Part of a small language model's weights.
Training: a variant of SOAP for these matrices, 6001 steps.
Each number is 128 + 32 x the weight over its row's rms, rounded and kept within 0 to 255. Layers, rows and columns count from 0. The size above them is the row's rms in percent of the matrix's.

# layer 2 MLP gate, 256x128, rms 0.19, rows 10-16, columns 0-63
size [106  95 115 102 101  83  85]
[[136 156  65 111 138 146 139 120  92  87 118 141 156 147 126  91 122 124 126 108 149 138  93 122 191 129 113 210  98  88 181 168  90  77 169 132 109 176 136 101  76 122 166 116  94  93 137 148 132 121 195 158  85 143 104 192 156 125 114  82 134 154 123 203]
 [175 145  85 157  93 123 147 204 143 146  69 112 115 123 158 111 114 145 171 160 157 188 126 117 134  95 174 209 128 148 167 143  76 154 132  96 115 154 118 176 107  79 162 105 131 131 114 169 149 144 159 126 121 129 108 126 172 113 117 161 125 195 140  99]
 [166 154 115 171 155 161 117 166 104 114 147 103 178 119 131 122 121 186  55 181 118 137  92 138 116 166  58  98 135  77 137 148 182  86 178 132 140  93 157 102 105 120 112 136 140 161  91 147 146 149 112 120  63 122  76 114 138  93 178 151 147 141 160 107]
 [102  67  99  95 152 157 152 142 154 123 216 110  85 102  92  90 168  96 161 114  86 105 133 195 114 105  69 159 188 114 137  94 131 117 176  78  99 122 147 101 154 145  54  89 128 109 118 114 117  70 128 100 107 126  78 127 141  96 141 149 173 155 133  57]
 [106 153 189 146 116 124 128 153  74  74 124 136 145 105 106 151 121 131 178  97 161 140  59 194  78 118 157 171 149 127  92 106 165 115 123  85 192 100 138 178  98 101  96 151 155 115 111 167 121 119 129 103 158  99 112 196 158  55  64  76 137 189 135 136]
 [167 165 110 115  96  94 121 114 153  93 144 109 152 112  87  88 145 122 110 197  81 113 128 128 184  93 122 124 147 105  74 157 146 166  87  86 134  69 179  86 160 116 139  98 123 137  71 133 130 146 179 244 154 133  43 146 160 165 126  96 136 153 125 162]
 [121 138 166 133 104 128 126 123 155 173 147  66 156 150 146 108 206 113 127 117 127 118 125 133 123 176  57 151 123 125 147 108 171 113  98 132 165 176 183 136  67 145 164 121 101  77 131 151 150 116 112 121 121 114 100 159 149 181 174 105  97  86 150  85]]
# layer 2 MLP up, 256x128, rms 0.189, rows 10-16, columns 0-63
size [ 98 105 115 100 105  82  91]
[[173 176 114 101 152 109 138 159 128  97 183 112 125  70 116 142 126 156 126 133 142 151 136 106 127 119  88 160  68 118 163 108  76 115 122 158  74 144 151  76  85 106 236  63 142 133 103 135 148 114 100 148  78 131 121 185 143 108 140 103 128 113 117 168]
 [ 54 167 155 112 129 124 122 116 140 125 123 133 143 134 109 170  95  78 104 129 156 122 110  91  51 121 139  92 112 113 109 165  62 170 124 155 144  92 150 125 197 175 155 100 154 149 224  75 101  74 165 119  89 176  94 142 114 100 121 143 149 121 135 140]
 [ 99  89 112  90  99 136 129  65 135 129 102 143  67 112 156 105 122  75 191  99 142 164 146 151 161 113 214 155 142 183  94  98  86 158 144 144 106 210 108 126  79 115  95 135 128 124 187  96 124  91 137 118 157 142 171 103 155  79 116 132  79 137 108 131]
 [139 177 144 107 127 132  90 142  77  91  66 130 168 159 138 116  91 138  72 148 149 138 121  43 126 143 147 103  37 179 105 157 110 159  88 204 145 112 185 158 112 116 143 136  96 165 137 173 119 187 146 179 121  91 164  88 105 172 122  99  79 131 140 182]
 [153 164 203 224 118 187 170 158 124 116 106 136 178 130 131 147 136 122  54  54  82 107 195 118 117 113  94 105 129 137 126 122  94 121 125 140 131 159 116 149 180 117 117 180 152 147 141 151 125 164  96 108 144  77 186 160 173 161 115 163 116 181 162 154]
 [ 72 104 160 110 133 175 156 127 104 169 118 147 102 131 129  97  70 112 142  81 155 117 165 148  73 148 144 118  95 156 153  75 116 115 165 131 155 189  96 193 129 148 119 168 129  91 153 144 115 127  78   7 101 106 193 100 117 104 102 152 119 125 124 114]
 [109 147  94 103 117 110 186 120 123 143 123 101  49 134 147  92 153 193 114  93 140 151 105  85 180 141 155 155  80 140  89 124 144 125 121 102 160 134 149 132  70  93  72 116 124 119 130 159 194 122  96 143 189 117 168 130 112  76  98  91 130 143 110  96]]
# layer 2 MLP down (transposed), 256x128, rms 0.172, rows 10-16, columns 0-63
size [103 100 105  96  96  94  92]
[[150 159  69 147 128 118 126 158 124 118  41 104 149 139  68  74 106 188 109  51 126 140 126 130 150 131  50 144 158 113 159 149 106 101 126 135  77 124 148 158 108 179 161 130 108  92 125 130 105 139 191 150 139 141 126 142  78 135 138 111  92  94 109 157]
 [141 115 119  87  94 122 135  92 154 112 110 162 155 148 169 164 145  81  77 144 104 143 134 138 152  81 122 129  70 157 114 180 123 150 113 169  88  81 200 109 162 126 182  76  87 116 175 146  91  75 156 136 111 171 132 106 135 110  98 126 119 157 122 134]
 [ 79  74 109  91  94 130 100 103  73 156 108 144  76 137 126 105 149  96 124 143 153 112  84 145 160 153 112 121 103 180 115 109 134  53  79 142  90 156 152 135 162 120 138 156 134 148 165 113 131 154 137 146 113 131 152 122 167  81 160 107  96 154  95 107]
 [162 171 146 160 103 155 109 132 132 124  60 114 126 206 139 192 133 187 166 109 180 175 120 134 103 172  98 140 125 102  91 102  95 118  82  86 147 108 171 158 146 192 117 183 181 153  69 139 175 157 116 122 139 108 140 130 183 127 146 119 139 140 126  99]
 [128 173 134 206 141 128 143 164 112 140 104 114 179 117 134 146 108  88  98  76 121 133 204 150 129 151  70  83 142 100  87 150  41 154  91 126 139  78 154 173 140 106  78 187 148 118 143 120 147 146 162  90 142  85 146 146 132 177 145 135 152 196 153 120]
 [ 99 129  95  71 168 173 152 148 134 115 126 108 126 100 148 173  90 153 174 102 135 163 153 188 104 136 158 108  92 181 150 168 151 132 194 123 169 128 123 166 138  64 108 123 134 134 221 126 119 148 127 109 110 120 100  66 138 120 125 136 114 160 148 146]
 [131 124 112 107 113  83 202  88 128 170 151 146  58 125 107 111 120 183  50  87 147  93  96  97 158 167 153 165  89 137  52 178 141 109 127 111 210 139 164 130 122 108 116 123 165 170 182 169 218 112 105 135 168 140 159 145 120  47 136  91 121 131 105 152]]